From a checkpoint of a small transformer trained on Wikipedia.
Size: width 64, 2 heads of 32, MLP 256 tanh GELU, vocabulary 2915, 0.857M parameters.
Training: a variant of SOAP for these matrices, 106M tokens, 3229 steps.
Each number is 128 + 32 x the weight over the matrix's rms, rounded and kept within 0 to 255. Layers, rows and columns count from 0.

# layer 3 MLP down (transposed), 256x64, rms 0.212, rows 151-203, columns 0-63
[[132 103 145 122 156 163 120 103 171 132 132 140 148 141 145  89 196 164 154 139 202 133 121 105  98  98 150 112 156 197 104 109 103 131 120 134 107  56 139  98 153  33 121 156 126  91  80 121 162 132 121  82 157 179 145 150 173 113 178 147 121 118  75 177]
 [114 176 134 128  71 150 143 126 137 156 170 153 109 175 146  96 137 111 108 125 130 147 125 112 126 155 130 162 123 110 193 186 133 107 126 126 165 119 146 146 123 107 156  93 155  91  77  98 125  99 108 120  85 148  95 115 119 126 126 123 149 118 115 134]
 [123 110 131 120 199 142 116 126 155 106 104 166 104 127  97 125 153 182 109 155 183 150 154 154  70 114  91  67 101 163  60 126  97 172  91 121 131  92 115 179 179 132 139 114 158 129 151 139 116 151 101  81 172 200 163 114 128  81 124 166  47  86 126 131]
 [181 120 109  88 121  55  77 161 104  99  99 185 100 116  65 235  93 141 208  57 143 164 178  89 107 155 138  72 107 133 106 128 104 134 112 129 156 133 138 118 224 108  65 156 203 105 135 147 118 103 129  94 142 255 102  45  81 149 145  99 129  69 127  62]
 [132 156 150 118  84 131 155 161 160 115  80 128  96 160 106 101 172 190 101  69 158 130 155 133 119  85 109 136 141 187 110 175 140 195 130  71  98 138 143 176 100 109 110 139 124 131 155 177 194 112 114 143 146 147  96 159 161  72 156 165 179 145 116 141]
 [169 108  95 132 121 144 128 118  84  99 165 123 112 126 107  55 115 169 151  87 151 113  63 124 148 115 178 124 136 147 110 119  80 125  80 163 126 145 121 165 123 139 160 152 131 134 168 158  88  99  93 137 154 140 159 138 154 157 156 131 100 178  70 148]
 [ 78 180 164 147 107 134  92  99 125  60  72 135 107 140 125 149 145 149 170 146 107 203 132 103 124 171 100 151 123 115 126 105 158 117 118  88 199 120 157 104 136 189  92 158 157 160 121 226 116 106 150 137 130 104  95 133 119 143 125 114 107 131  56 164]
 [110 140 128 142 189 172 159  94 135 134 102 155 120 105 147 129 134 182 133 113 103  82  60 127 121 210 146 134 161  86 155 128 134 167 158  95 103 156  57  92 145 125  85 120 127 172 103  52  77  60  80 165 154 132  95 190 126 165 166 134 106 117 135  99]
 [116 197 148  99 121 165 138 147 129  66  65 147 113 115  85  99 132 202 161 122 146 145 133  53 126 109 128 105 137 149 154 157 126 164  65 164 156 154 154 153 177 103 155 160 107 135 105 139 111  76 118 129 156 162  65 103 154 116 119 150  89 143 121 108]
 [152 146 117 194 153 101 139 139 123 125 152 139 136 170 116 142 193 111 160 125 123  85 157 209 208 110  31 143 200 123 182 149 134 132 215 120 187 141 128 149 184  65 166  98 148  82 108 183 144  95 142 114 174 102 119 134 157 173 163 167 211  97 117  89]
 [ 97 107 126 178 200 179 153 140 132 108 103 138 154 155 103  57 206 130 172 210 102 125 111 102 154  56  88 122 150 157 151 191 135 155  81 131 116 155 144 164 115 108 162 170  96 151  94 162 138  67  94 152 135  92 124 157 160 108 114 113 148 116  98 169]
 [ 87 129 155 152  58 166 135 100 126  97 113 140 157 122 137 152 120 161 166 106 117  96 128 116  89 133 136 114 119 119 120 127 164 115 116 151 139  94 135 132 127  94 177 139 154 155  62 162  75 126 155  74 128  84 144 176 105 101 131 137 182 144 171 141]
 [152  81 154  39 128 130  82  79 154 139 123 179 141 135 164 153 112 133  96 112 108 134 178  92 129  65 102 134 118 122 121 167 132 149 184 142 146 150  77 161 100 174 114 124 149  80 134  90 126 149 133  92 156  75 163 106 155 117 140 148 171 143  88 114]
 [120 128 124 111 150 158 162 104 116 142 129 137  84 114 127  72 157 150 123 123 164  76  85  76  81 109 195 118  91  96 124  82 101 117 109 179 158 147 133 153 143 112 217 131 140 105 122 139 121 100 118  96  77 153 168  96 129 112 135 101 140 181 109 111]
 [159 110  89 153 114 203 122 140  69 100 134 100 151 115  99  32 168 140 129 162 142 141  86 100 125 133 158 138 164 129 142 191 109 133 106 137 131 195 141 129 138  79 138 173 118 134 183  87 114  25 114 126 137 105 116 115 175 160 110 153 197 139 113  85]
 [138  74 156 114  96 142  96 119 147 142 123 175 114 132 159 162 109 111 170 110  90 226 164 104 151  57 142 172 119  95 100 171 126 120 148 123 155 151  88 134 129 139 138 135  98 135 131 136 151  87 100 128 112 157 153 114 125 134 132 185 204 162 163 134]
 [149 166 101 146 102  96 148 172 117 145 139 131 159 144 172 155 159 139 115 124 154 179 139 161  67 176 115 135 124 147  74 128  95 111  77 179 157 121 165 122 120 143 197 169 172 112 129 132 119  84 122 129  91 170  63 115 160 125  85 133 144 111  91 181]
 [117 145 136 108 147 170 160 106 144  59 150 129 110 132 164 123 155 115 136 147 139 100 165 119 161 137 152 130 135 128 155 140 135 130  82 132 129 153 119 120 115 138 151 155 127 110  95 104 126  36 157  68  77  91  96 124 127 156  97  95 198  82 104  58]
 [120 206 138 150  81 132  87  79 148 132  97  85 129  86 114 163  91 106 117 164 128 102 166 141 132  89  89 139  97 128 118 102 138 139 163  58 139 152 142 166  65 118  78  96 141 126 134 143 103 154 101 132 151 192  91 152 145  91 125 136 114 184 139 184]
 [ 99 145  92 183 136 147 179 124  65 143 151 122 140 124 102 189 160 159 180  51 161 116  32  91 153 187 151 119 124  69 104 116  98 141 122 119  58 184 188 151 115 121  86  89 134 107 156 115 167  87  92  98 129 131 155  86  86 121 143 101 138 121 127 143]
 [120  62 110 142 162 105 150 143  93 164 169 146 145 104 161 132  84 183 129 135 146 122 137 124 107 157 143  57 196 127  89 124 146 143  89 120 165 120 124 101 133 105 123 157 152 105 117 179  84 104 139  84 129 134 158 110 130  92 217 112 127 147 175 104]
 [111  56  73 117 160  92 148 106 113 113 201 154 115  97 164 165 133  82 173  63 177 141 152 122 162 137 142 113 121 168  40 112  95 110 197 141  68  84  40 132 187 119 138  90 113  95 137  91 148 128 133  52 135 143 142 212 100 165 160  65  76 132 191 186]
 [158 176 118 161 109 158 130 195 130 143 150  89 166 129 101 106 153 158 234 179 134 138 116  76 140 122  91 145 112 220 147  91 181 104 102 163 142 163 106 134 149  83 128 194  62  79  18  82 165 104 135 207  81 106 199  56 125 148  92 110 197 148 142 205]
 [116 100 111 136 117 155 141  81 136 106 147 132 138 130 140 189 141 196 141 126 122 134  99 219 172 148 125  87 125 102 156  72 118 154 110  95 101 156 111  76  91 118 133 139 110 105  70 129 132 127 132 154 121 109 133 189 211 146  60 141 162 123 105 115]
 [127 138 129 163 122  88 113 132 157 105 140 136 105  91  88 186 129  86  98 116 125 106 142 137 118 104 131 160 118 123 121 134  87  68  94 135 158 160 129 148  94 111  97  99 140  98 133 114 114 154 133 135 118 128 110 169 150  95 113 139 154 121 142 130]
 [132 126 133 124 140 110 143 107 148 140  81 160 105 135 102 185 149  90  92 122 113 118 111 147 118 120 123 172 144  88 113 108 129  96 104 138 150 136 155 134 156 140  79 105 150 180 116 142 140 136 118  84 113 147 132 141 116 104 171 163 142 166 142 144]
 [ 91 146 151 127 136  76 126 153 156 110 131 152  90 101 150 136 111 130 102  94 101 160 144 117 143 125 131 109 104 142 126 111 132 137 100  97 130 123 130 133 163 129  78 159  81  90 176  93 103 115 167 174 151 140  83 153 106  94 142 107 159 165 120  96]
 [ 83  83 104 110 160 140 114 134 106 145 102  99 138 153 129 162 130  83  85 203 100 135 182 138 103 155 148 178  87  96 107 158 124 130 151 127 111 177 164 111 123 145 164  80 140 140 147 134 140 142 163 134 162 121 107  99  98 175 176 115  58 191 137 114]
 [145 200 109 184 130 193 105 157 164  90  30 126  83 140  98 130 185 189 190 158 210 206 119  72  74 135 105 108 146 109 125 177 174 117 149 193 110 122 225 161 158 118 127 106 104 129  77 162 107  96 115 119 124 196  64 109 142 120 123 149  68 125 127 131]
 [142 148 127  83  78  66 138 150 226 175 185 106 138 165  99 113 125 121 125 102 109 150 113  78 162 144 129 172 162 115 118 117 105  95 128 176 151 128 144 150 141 131  89 161 174 112 126 147 111 128 133 142 186 133 142 145 140 113  57 131  91 157 107 133]
 [130 124 157 212 116 151  90  98 103 151 126 175 121 110 109 130 184  97 175 145 120 111 152 140 104  98 112  93 137 114 122  74 140 115  94 150 169 149 157 143  87 180 128 201  90 167 105 142 146 164  91 116 163 148 117 105 174 142 160 120 131 166 128 160]
 [149 123 119 124 148 125 103  90 106 134 136 138 134 188 116 173 147 124 188  64 102 168 136 109 114 144 142 106 121 107 201 177 168 101  96 170 136 186 133 141 130 138 133 137 181 102 158  86 109  93 147 138 113 174 100  74 153 134 142 186 155 115 181  79]
 [145  96 103 158 119 181  46  75 148 166 133  66  81 149 161 117 100 211 104 121  95 114  62 109  84 131 138  98 113 117 164 160 112 135 242  54 118 143 159 128 173 121  94 186 126 181  98 136 130 107 107 129 151  94  96  72 145 131 221 121 133  61  79  97]
 [124 125 136 119 188 119 131 150 170 118 123 168  94 136 142  99 141 118 130 118 109 158 136 139  84 174 167 129  67 115 134 146 136  37 148 144  88 125 131 157 138  86 171 140 126 127 132 122  69 144 130  85 125 123 136 125  87  83 145 128 167 158 113  98]
 [155 111 105 127 160 196 163  94  57  51 103 103 107  69 206 155 141 106 155 106 144 142  94 154 149 118 157  81 168  96 126 126 115 147 161  90  81 107 145 163  73 149 175 168 137 190 106 110 129 110 132 146  89 141 146  92 127 102 167 162 188 131  92 119]
 [129 144 153 129 123 122  94  98 146 103 116 137  91  96 116 106 102  84 157 131 160 117 164 151 147 158 154  88 109  86 176 185  47 116 125 116 123 134 125 174 112 164 126 161  59 110 136 102  88 108 136 100 100 172 143  96 185 125 115 125 149 106  94 117]
 [100 155 129 177 150  86  68 148  96 131 149 156 105 152 111 156 174 191 152 134 194 132 162 115 150  94 112 110 109 161  97 143  97 137 174 125  99  58 161  86 176 159 146  92 154 169 154 166 174  85 115  92 116 140 146 130 128 111 110  89  87  88 140 155]
 [104  92  81 149 117 100 131 140 109 120 150  51 116 106 136 135  74 105 108 144 132 109 145  93 137 135  66  75  88  85 117 104 145 113 112  98  86 111 104 126 103 178 124 133 110 141 155 107 150 147 164 136 160 127 126 100  90 102 106 109 152 137  73 139]
 [ 97 132 125 127 137  87 153 119 158 175 164 129 131 137 128 146 182 132 154  82 132  89 104 190 136 147 172 179 103 105 135  78 153  53 161  79 129 143 109 145 147  97 163  95  43  88  96 105  63 156  99  57 138 111 126 174 149 115 120 119  96 108 138 160]
 [102 102 119 170 141 131 130 160 114  82 144 173 154 189 107 124 139 113 128 169 103 126  96 148 150 179 154 115 169 109 160 119 185  69 134 151  72 145  76 119 142  91 158 153 155 164 113  66  61 152 120 173 116 124 160 127 169 117 157 114 122 120 156 131]
 [ 92 137  86 125 107 130 149  91 120 137 107 199 137 117  79 156 132 157  94 119 127 190 133 143 111 136 129 152 104 165  72 180 141 142 166 117 141 126 125 131 172  90 123 101 128 105 139 158 134 138 125 138 160 170 101 149 132 101 114 139  34 141 111 157]
 [131  94 138  77 172 143  74  84  77 107  60 122 120 195  90 108 133 184 132 150 100  94 115 124 118  76 104 104 107 128 150 174 106 135 108 150 114 192 127 131 108 117 136 151 118 126 114 117  97  84  64 149 113 149  64  89 150 124 115 139 120 110 134  52]
 [190 104 110 127 138 105 151 143 144 108 153  97 156 101 142 159  92  69  94 141 142 107 171 114 150 167  94 107 142 116 123 115  96 105 187  83 105 149 111 133 143 170  99 126 139 148 163  89 117 128 133  82 133 137 151 157 103 163 111  80 145 130 136 145]
 [127 145 175 123 151  86 143 116 111 155  98  95 135  92 158 113 151 183  43 135 217  99 129 147 139 144  99 156 146 231 111 141 158 159 139 143 141 104 142 112 104 121 201 109 140 148 142 129 111  61  82 163 154 117  84 133  98 134 168 182  92 100 108  89]
 [142 169 104 104  81  58 141 119 157  95 128 141 105 106 184 117  93 128  75 103 107 175 132 124 154 140  90 116  92 138 165 128 118 139 122 122  91 121 142 148 155 152 108 122 193 108 138 142 182 104 165 151  94 115 140 166 169 116 136 163 169 174 135 130]
 [122 151 191 144 193 139 132 150 131 121 117 166 151 122 129 117  99 131 126 131 137 125 148 115  91 124 109 119 163 159 154 136  98 130  91 138 157 162 161 116 113 192 152 133 143 109  59 135 163 122 141 125 124 170 148 188  90 148 124  61 133 166  93 188]
 [169 112 104 106 152  92 136 105 108 170 139 153 136 104 145 139 100 108 141 151 112  80 158 161 143  60 139 148 168 184 127 117 164 119 125  96 111 119 140 136 120 137 121 161  71 165 163 202 134 179 148 114  96 156 101 132 137 168  93 113 157 141 198 132]
 [ 53 245 103 150 156  78 144 167 108 180 110 102 206 138 210 233  75  55 152 111 113 135 145 141 131 156 100 142 149 121 139  68 153 162 118 149 110 149 151  99 182 129 150  80 154 159 116  98  73 125 167 120 112 120  99  99  69 119 164  96 127  97 169 131]
 [113  76 152 135 137 164 133 100 115 147 112 143 137 156  75 105  93 135  96 120 127 127 146  94 101  62 143  81 101  90 160 107 121 123 157 102 178 170 185 131 101 181 110  76 143 110 165 102 116 116  55 116  76 129 181 124 134 144  68 102 152 116 149 105]
 [144 126 122 134 178 122 154  91 124  94 139 146 130 139 108 158 100  90 134 125 189 162 182 145 107 122  93  84 106 135 169 153 119 110 160  74 157 119 109 110  93 146 162 134 201 103 110  91 136 132  90 107  84 151 182 105 154 156 152  89 162 129 114 157]
 [173 135 121 165 160 145 160 176 100 100  40 130 117 148 117 189 134 170 155 158  98 129 125  89  69 125 169 107 171 134 108 180 170 129 119 118 115 110 149 121  77 135 127 166 112 188 139 156 114  96 103 161 167 158  99  57 123  58 110 127 139 113  38 127]
 [126 150 106  78 163 110 136 163 155 118 131 107 124 144 156 134 112  69 119 148 148 194 141  90 147 111 131 111  96 162 131 151 194  90 108 128 115 144 154 117 151 119 128 120  92 137 117 113 116 127 117 128 129 117  96 207  60 120 166  94 135 127 153 145]
 [105 127 164  89 108 133 129 133 169  82 116 116 153  49 117 154 116  91 162 125 149 144 137  62 116 124 155 118 119  95 140 117 151 125  99 137 114 161 132 140 126 116 148 126  98  99 105 152 148 141 161 101 151 151 143 138 115 120 132 118 182 108  97 120]]
# layer 3 MLP up, 256x64, rms 0.242, rows 152-203, columns 0-63
[[148 176 115 132 157 153 116 154 127 156  82 142 121  29 152 119 130 132 115 123 154  97 132 109 153 160 125 109  86 138 139 198 113 168  87 157 142  91 160 125 132 152 160 172 150 144  96 166  74  73 108 115 177 170  21  56 134 108 142 152 121 169 103 112]
 [ 71 181  95 133 136 146 118 133 116 158 138 126 138 161 165 131 111  83 143 194 100 113  77 137 145  88 109 100 100 131 202 125 165 145 118 138 137  88 131 122 112 134 169 194 162 121 104 120 109 192 170 143  72 112 114  81 175 103 110 121 189 106 138 113]
 [151  98   6 123 131 176 131  56 107 191 176  86 133  88 173  90 147  78 148 224  69 141 155 174  69 119  35  90 140 149 132  48 187  67 157 195 172 173 186 125 103  95 100  52 150 217  55 164  96 255  65  95  77 175 168 171 129 146  75 129 136 197  55  46]
 [106  90 139  57  90 125  66  94 143 141  93  82 133 137 170 127 124 160  72 174  86 161 130 169 113 120 166 142 148 179 114 124 143 228  99 137 168 107 161  83 116 134 127 164 141 158 151 112 117 164 165  90 131 121 146 109 142 138 148  67 164 155 105  97]
 [108  99  96 141 180 127 131  84  68 114  69 127 111 129 117  80 108 118 154 164 138 133  80 175 134 113 133 145 143  81 172 145  98 137  76 131 163 139 111 186 171 110 158 131  80 118 125 154  64 166 110 154 172 125 156 136 143 181 170  98 131 192  79 153]
 [217 109 107 196 145  78 132 117 134 214 126 124 109 147  46 146 143  87 114 137 147 126  88 133  83 128 130 110 179 137 139 125 135  87 167  98 182 121 155  98 117 108 108  69 116 110 111 119 116 139 101 144 149 196 167 107 104 135 141 138  69 120 143 179]
 [134 133 158  82 124 125 154 141 149 173 133 101 110  91 144 176 130  66 110 181 108 132 131 198 124 139 103 145 100 117  63  67 150 103 116 125  74 156 152 153 122 117 119  87 139 183 112 159 163 136  68 118 134 128 163 122 125 167 161 102 100 149 191 175]
 [154  93 135 121 131 120 121  97 140 161 160 105 134 170 127 168 130  81  64 145  89  93 130 141 144 146 130 167 128 118 154  66 110 113 175 103 126 124 138 129 102 116 128  67 138 163 132 126 121 173 122 131 138  47 184 184 131 139 142 120 154  93 156 115]
 [108 149 148  88 156 173 105 153 147 147 109  98  68 137 155 133 118  82 163 166 144  84  51 104 144 140 131 183  60  92 157 142 129 135 170 161  97 142 159 191 156  34 167 137  99 139  86 158 120 133 133  50 153  69 154 108  94  78 145 181 136  76  93 171]
 [146 112 113 114 124  58 106 162 214 105 112  72 119 109 179 104  96 130 138 155 125  89 126 161 117 155 126 105 122 118 172 158 140 197  86 124 144 155 103 100  86 170 131 154 111 142 105 158 140 174 119 206 174  46 160 156 174 147 119 158  87 201  68 117]
 [ 84 130 101 124  61 143 143 128 113 130 135 170 160 106 124 166 104 120 120 131 109 126 107 144 113 151 121 144 157 112 117 119 126 139 137 158 111  96 168 115 131 132 177  94 132 123 115  78 141 126  92 107  69 132 153 142 123 149 101  71 109 146 144 105]
 [139 207 176 158 109  96 158 100 126 129 103  44 133 105 133 127 167 117 147  57  75 174 129 115 121 134 158 161 154 128 146 143 129 101  64 155 118 149 133 150 100  88 140 171 107 177 139 129 154 118  96 126 166 173 146 137 101  61 126  94 151 125 121  88]
 [100  86 101  89 123 151  82 116  75 175 126  89  68 179 139 160 126 109 141 143 121 101 147 130 146 118 116 130 128 163 136 121 130 129 117 153 103 153 174 162 125 131 101  98 158 121 180 140 183 109 171 163 116 159 160 136 113 121  73  93 131 134 151 149]
 [144 103 145 155 168  22 183 135 163  85 155 119 128 140 124 136 127  93 135  83  75  86 170 155 134 123 116 136 137 133 129 153 126 161 123 120 100 146 141  92 101 153 139  95 165 103 111 164 142 165  86 111 161 104 106 148 120  90 121 164 105 132  73  61]
 [177 110 154 120 121 165 141 120 174 139 165 235  99  99 202 131 104  94 135 108 108 141 111 127 107 139 128 130 131 168 142 148 105 185 139 125 147 127 171 159 155 113 103 143 120 127 100 108 195 144  95 164 121 107 151 175 108 102  96 155 117 137 132  89]
 [100  99 127 134 165  95 141 113 114 125 112 163 150 131  99 112 144  78 154 172 132 149 126 120 154 139  91 119 102  58 146 161 107 145  62 172 128 132 185 123  99 121 193  95 129 163 160 112 152 130 119 163 161 114 121 157 137  95 100 187 111 100  99 117]
 [ 97  99 108  93 160 161 141 142 133 124 127 155 118 117 129  66 104 111 127 204 122  98 100 165  86 121  74 123 161 203  84 137 122 147 149 162 126 109 204 135 170 138 103 128 190  45 129 133 145  91 103 124 170 164 118 156 111 133 121 125 119 157 113 158]
 [128 147  81 143  89 125 110  98 116 132 141 108 146 167 138 104 158 185 131 103 123 163  90 140 131 116 162 115 162 114 174  94  87 149 151 108 164  63 125  74  83 141 131 123 135 130 152 130 102  91  71  97  91 151 126 135 194 123 137 121  98 160  86  69]
 [ 57 154 159  83 135  44 210  89 129 141 142 146 122  95 100 151 177  87  90 126 118 119 137 102 114 193 171 170 131 101 129 175 208 117 115  68  91 148 156 141 117  66 110 110 147 160 158 126 147  84  95 134 104 129  99 104 116  68 119 174 131 150 160 170]
 [134 120 106 127 150  82 147 182  90 141 169 131 102  91 134 110 113 108  92 154 177 122 125 133 121 135 127 123 144 109 139 116 113 126 114 122 186 129  92 129  91  50 130 167 112  41 121 124 137 114 130 124 131 109 140 152 138 112 125 127 138 152 195 126]
 [159 161 221  81  91  80 146 172 203 148 103 118 139 141 138 172 113 113  59 128 142 172 105 164 115 134 108 194 115  99 155 152  64 179  99 135  78 146 243 113 134 102 114  97  96  11 154 142 160 124 110  84  27 131 168 180  90 110 148  63  86  84 140 151]
 [172 159 101 121 144  82 163 146 139 156 165 171  35 103  94 164 146  96 105  50  93 145 127 109 164 149 139 188  98  71 114 132 103 143 188 132 134 120 125 108 128  70 146 131 143 145 101 158 190  89 112 102 137 145 144 180  99  90  91 199 197 139 110  96]
 [106 152 140 102 115 148 175 174 143 159  46 118  98 129 181 102 115 141 131 155  91 125 150 126 107 146 102 132 185  98 137 116  95 151 117 165  99 146 172 132  70 155 152 164 120 130 104 157 136  74 115 152 137 170 160 167 148 128 163  68  74 152 126  81]
 [129 146 141 104 124 112 131 145 170  74 103 136 106 133 120 159 136  79  89 141 111 120 143 164 135 115 119 153  96  74 122 149 130 121 142 116 140 132 130 102 132 120  78 151 144  98 133 129 175 139 122 132 147 110 187 139 128 122 127 131 163 140 130 115]
 [137 163  96 149 145 104 122 147 128  86 164  85 113  86 166 130  95 112 100 129 138  93  76 142 118  90 117 101 129 124 151 110 129  98 125 115 154 146  92 127 158 107  72 166 102 113 122 142 132 207 161 167 181 114 144 111 114 175 155  93 101 135 118 127]
 [120 156 110  78 131 133 152 148 120  90 111 152 108  96 143 106 108 154 151 143 138  82 146 120 137 128 116  79 138 119 141 107 135 156  90 116 147 124 131 107 145  89 116 215 103 163 179  82  87 116 137 159 121 112 117 164 160 122 126 155 187 171 122 122]
 [119 189 113 111  80 163 175 164 125 147 185  82  58 132  96 146 201 123 149 129 106 148  96 160 151  85 161 126 111 166 115 155 140 168  73 103 161  73 139  90 111  48  62  99 151 105 154 103 156 122 141 189 139 153  83 101 207 116 143 194 194  97 189 114]
 [124 143  97 255 130 102  92  78  91 189 173 147 105 197  84  95  83 118 229 162 121  65  95  60  74 144  63 139 145  77 205 110 108 102 145 170 216 136 111 165 148  85 126 180 143  80 147  65 131 157 200 110 122 117 148 183  85 112 118 126 173  62 119 147]
 [147 149 146 141 168  63 150 118 139 180  68 134  97 124  82  79 150 107 131 129 145  95 124 126 113 151 169 118 146 104 161 136 158 119 122 137 139 126 123 124  93  86 118 140 144 166 163  68 115 143  83 130 176 161 116 107 237 189 193 161 164 118  77 147]
 [118 178 111  72 149  83 124  98 125 141 121 131  94 173 157 165 138 146 107 150 162 119 154 125 124 141 114 178 137 136 124 179 119 125 191  95 128 121 141 120 174 102 123 134 166 140 160 141 150  69 153 124 136 150 138 203 125 144 117 173  86  84 121 104]
 [ 90 211 128 198 210  69 163 161 137  97 125 159  88 118 122 121  58  98 139 130  71 145 171 114  88 204 145 125 112 202 153 134 152 131  72  65 121  17 141 169 129 133 171 232 141 137  83  92  90 146 173 149 181 150  79 128 185  41 137 158 149  67  91 134]
 [131 155  75 115  70 162  61 125 107  97  67  74 130 126 125 101 174  85 159 208 135 137  94 149 122  93  56 159 139 108 169 113 167  83 197 213 143 133 123 162 151  98 118 139 103 135 113 136 101 168 112  86 192 103 109  64 126 116 115 198 140 128  57  90]
 [106 118  91 114  61 134 135  96  91 163 177 117 145 147 156 146 212 154  94 126 167 200 105 192 199  82  95 136 122 160  98 116 125 141 150 178 198  96  91  96  96 124 129  30 141 143 112 126 210 141  62 110 103 116 110 115 162 162 141 106 103 119 155 180]
 [150  96 153  67 157  99 136 105 105  87  76 165 153  93 211 179 130 192  77 136  81 129 158 114  89  82 113 129 128 150  95 108 161 141 126 154 161 111 142 175 136 137 117 169 132  97 119 139 108 161  88 106 152 154 167 182 147 157 115  98  92 143 126 157]
 [193 103 130  67 131 150 166  78 131 129 153 110 170 159 153 130 149 123 106 107 107 135  99 116  99 131 100 147 162 138 101  64 118  98 114 108 157 118 119 159  35  98 125 118 136 164 110 161 126 147 108 122  83 125 119 147  89 116  70 114 128 155 144 104]
 [160 164 150 128 165 152 100 168 138  76 135 191  62 123  57 140 147 170 109 177 123  71 160  98 114 153 141 142 157 198  95 132 115 103 154  95 120  86 148 117 131 103  90 113 116 192 133 123 203 129 139 135 121  89 129 184  79  98  73 167 130 140 121 114]
 [107 149  82 176 155 120 128 145 155 141 113 149 149  63  90 124 138 140 137 142 174 166  99  94 153 146 124 156  98 152 156 158 124 122 170 118 139 116  61  77 109 162 137 171 137 126 127  97  72 112 132 177 170 138  98 113  91 115  89 129 120 179 100  93]
 [121 103  76 145 167 149 101 117 128 157 144 182 177 122 109 175 111 110 131 161 131 126 118 130  89 162 183 117  70 105 113 121 116 107 144  75 108 101 172 143 120 147 176 142 115 151 146  64  91 166 122 114 168 128 175 140 118 185 136 127  90  63 141 132]
 [104 120 163 125 130 148 103 175 134 134 125 164 147 155 142 151 169 170 133 154  96 103  72 102 139 118 128 189 188 157 140  76 138 124 136 133 114 109 133 125 104  78 147 129 138 146 102 132 125  68 136 108  85 131 129 140 136 172 113 103 110  69 144 132]
 [116 152 160 104 108  73 108 168 136  99 131 164 193  78 118 207 122 121 115 148  83  97 124 139 142  89  94  90 112 116 128 153  92 151 166 123 145  76 137  82 128 146  77 149  82  99 180 174 142 156 140 141  91 101 147 144  88  59 152 122 150 100 160 142]
 [180 111  63  80 151 146  79 109  79 187 132 113 156 167 174  75  84 150 187 129 166 107  86 100 149  54 141 112 118  84 127 145 142 129 154 155 141 182 170 163 165 130 198 183 125 100 184 136  82  97 120  65 131 112 111 102 142 136 172 160 129 136 111  99]
 [ 92 128 123 163 143  95 151 136  87 118 137 157  94 157 151  78 195 137 121  69 123 149  68 111 107 107  88 140 143 168 114 112 138 174  91 136 134 154 129 132 134 161  85 101 103 134 149 154 179 104 122  72 137 201 114  94  85 124 133 191 146 185 100 107]
 [128 132  91 161 130 151  82 145 110 136 124 122 161 151 122 129 143  94 178 142 113 110  64 123 115 126  89  86 158 102 118 153  93 139 109 107 130 105 147  73 108 142 162 121 118  73 156 163 149 141 130 158 105 141 169  94 137 131 129 112 104 126  90 172]
 [116 153 106 124 113 122 128 110 117 160 195 132 114 104 124 127 176 119 139 143 154  72 155 155 152 141 110 149 168 133 109 130 123  54 143 156 225  87 118 155  82 146 165  87 112 111 174 113 103 132 134 131 136  63  98 135 112 163  94 101 139  75 134  94]
 [ 91 184 102 117  77 156 113 104 105  96 135 131 119 159 133  89 175 166 121 107  76 165  84 118 164 122 143 128 151 142 136  68 136 152 139 126 136 142 141 147 131 160 121 116 172 179 141 134 102 109 130 122  94 164  83 161 128  76 130 194 133 158 107 112]
 [142 145 120 163 114 139 145  93 131 112  93 126 121 175 114 155 134 126 124 146 106 134 135  93 109 167 133 135 126  64 120 135 146 116 110 124 131 110 109  85 137 106 151 130 138 124 136 143 138 105 134  98 161 141 159 124 120 144 200 118  68 114 122 132]
 [ 63 108  98 136 121 134 110  99 152 151 129 138 113  75 135 109 147  91 164 184  87  44 201  66 119 118 211 161 133 131 165  91 178 138 158  87  92 175 146 188 176 102 128 170 123 166 126 109  85 172  60 191 141 149  86 151  87 173 166 100 138 169  82 138]
 [153  89  87 100 122 191 103 142  98 155 121 150 212 138 102 151 112 122 179 142  85 111  99 114 132 146 155 151 103 146 119 123 152 171 140 108 142 147 108 173 115 139  87  90 113 143 152 128 111 150  97 122  96 109 126 151 142 126 108  79 140 132 128 137]
 [151 145 116 134 239 131 134  80 151 111 130 145 138 113 143 114  92 129 131 170 156 116 179 145  97 125  99  76 123 165 139 157  99 140 152 102 167  79 128 137 130  75 163 164 154  91 130 107 137 126 118 154  99 121 130  60 128 114 135 105 134 147 107 136]
 [128 135 118 180 148 206 133 151 116 189  55 148 105 156 151 148 148 155 144  92  63 156 106 162 126  93 168 141 126 102 164 114 118 208 190  98 206 147 153 174 138 118 104  93  97 125 131 102 136 164 122 111 132  93 144 132  79  78 120 108 192  75 147 108]
 [105 126  87  60 206  99 127 107 173  93 141 132 166 218 125 136 111 136 101 160 132 175 119 143 101 132 139 134 113 165  98 104 179 101 150 137 102 124  79 127 116  95 130 101 105 116 147 151 153 127 145 168 128 118  99 163 114 160 124 140 158 147 135 154]
 [ 70 153 136 139 156 121 126 166  78 165  84  94  73 104 151 135 137 159 187 111 135 158 151 141 122 110 112  76 105  91 124 139 100 131  93 154 141  75 196 122 159 153 156 199 139 162 140 151  72 102  88  95 171 151 121 111 187 115 170 147  77 127  97 140]]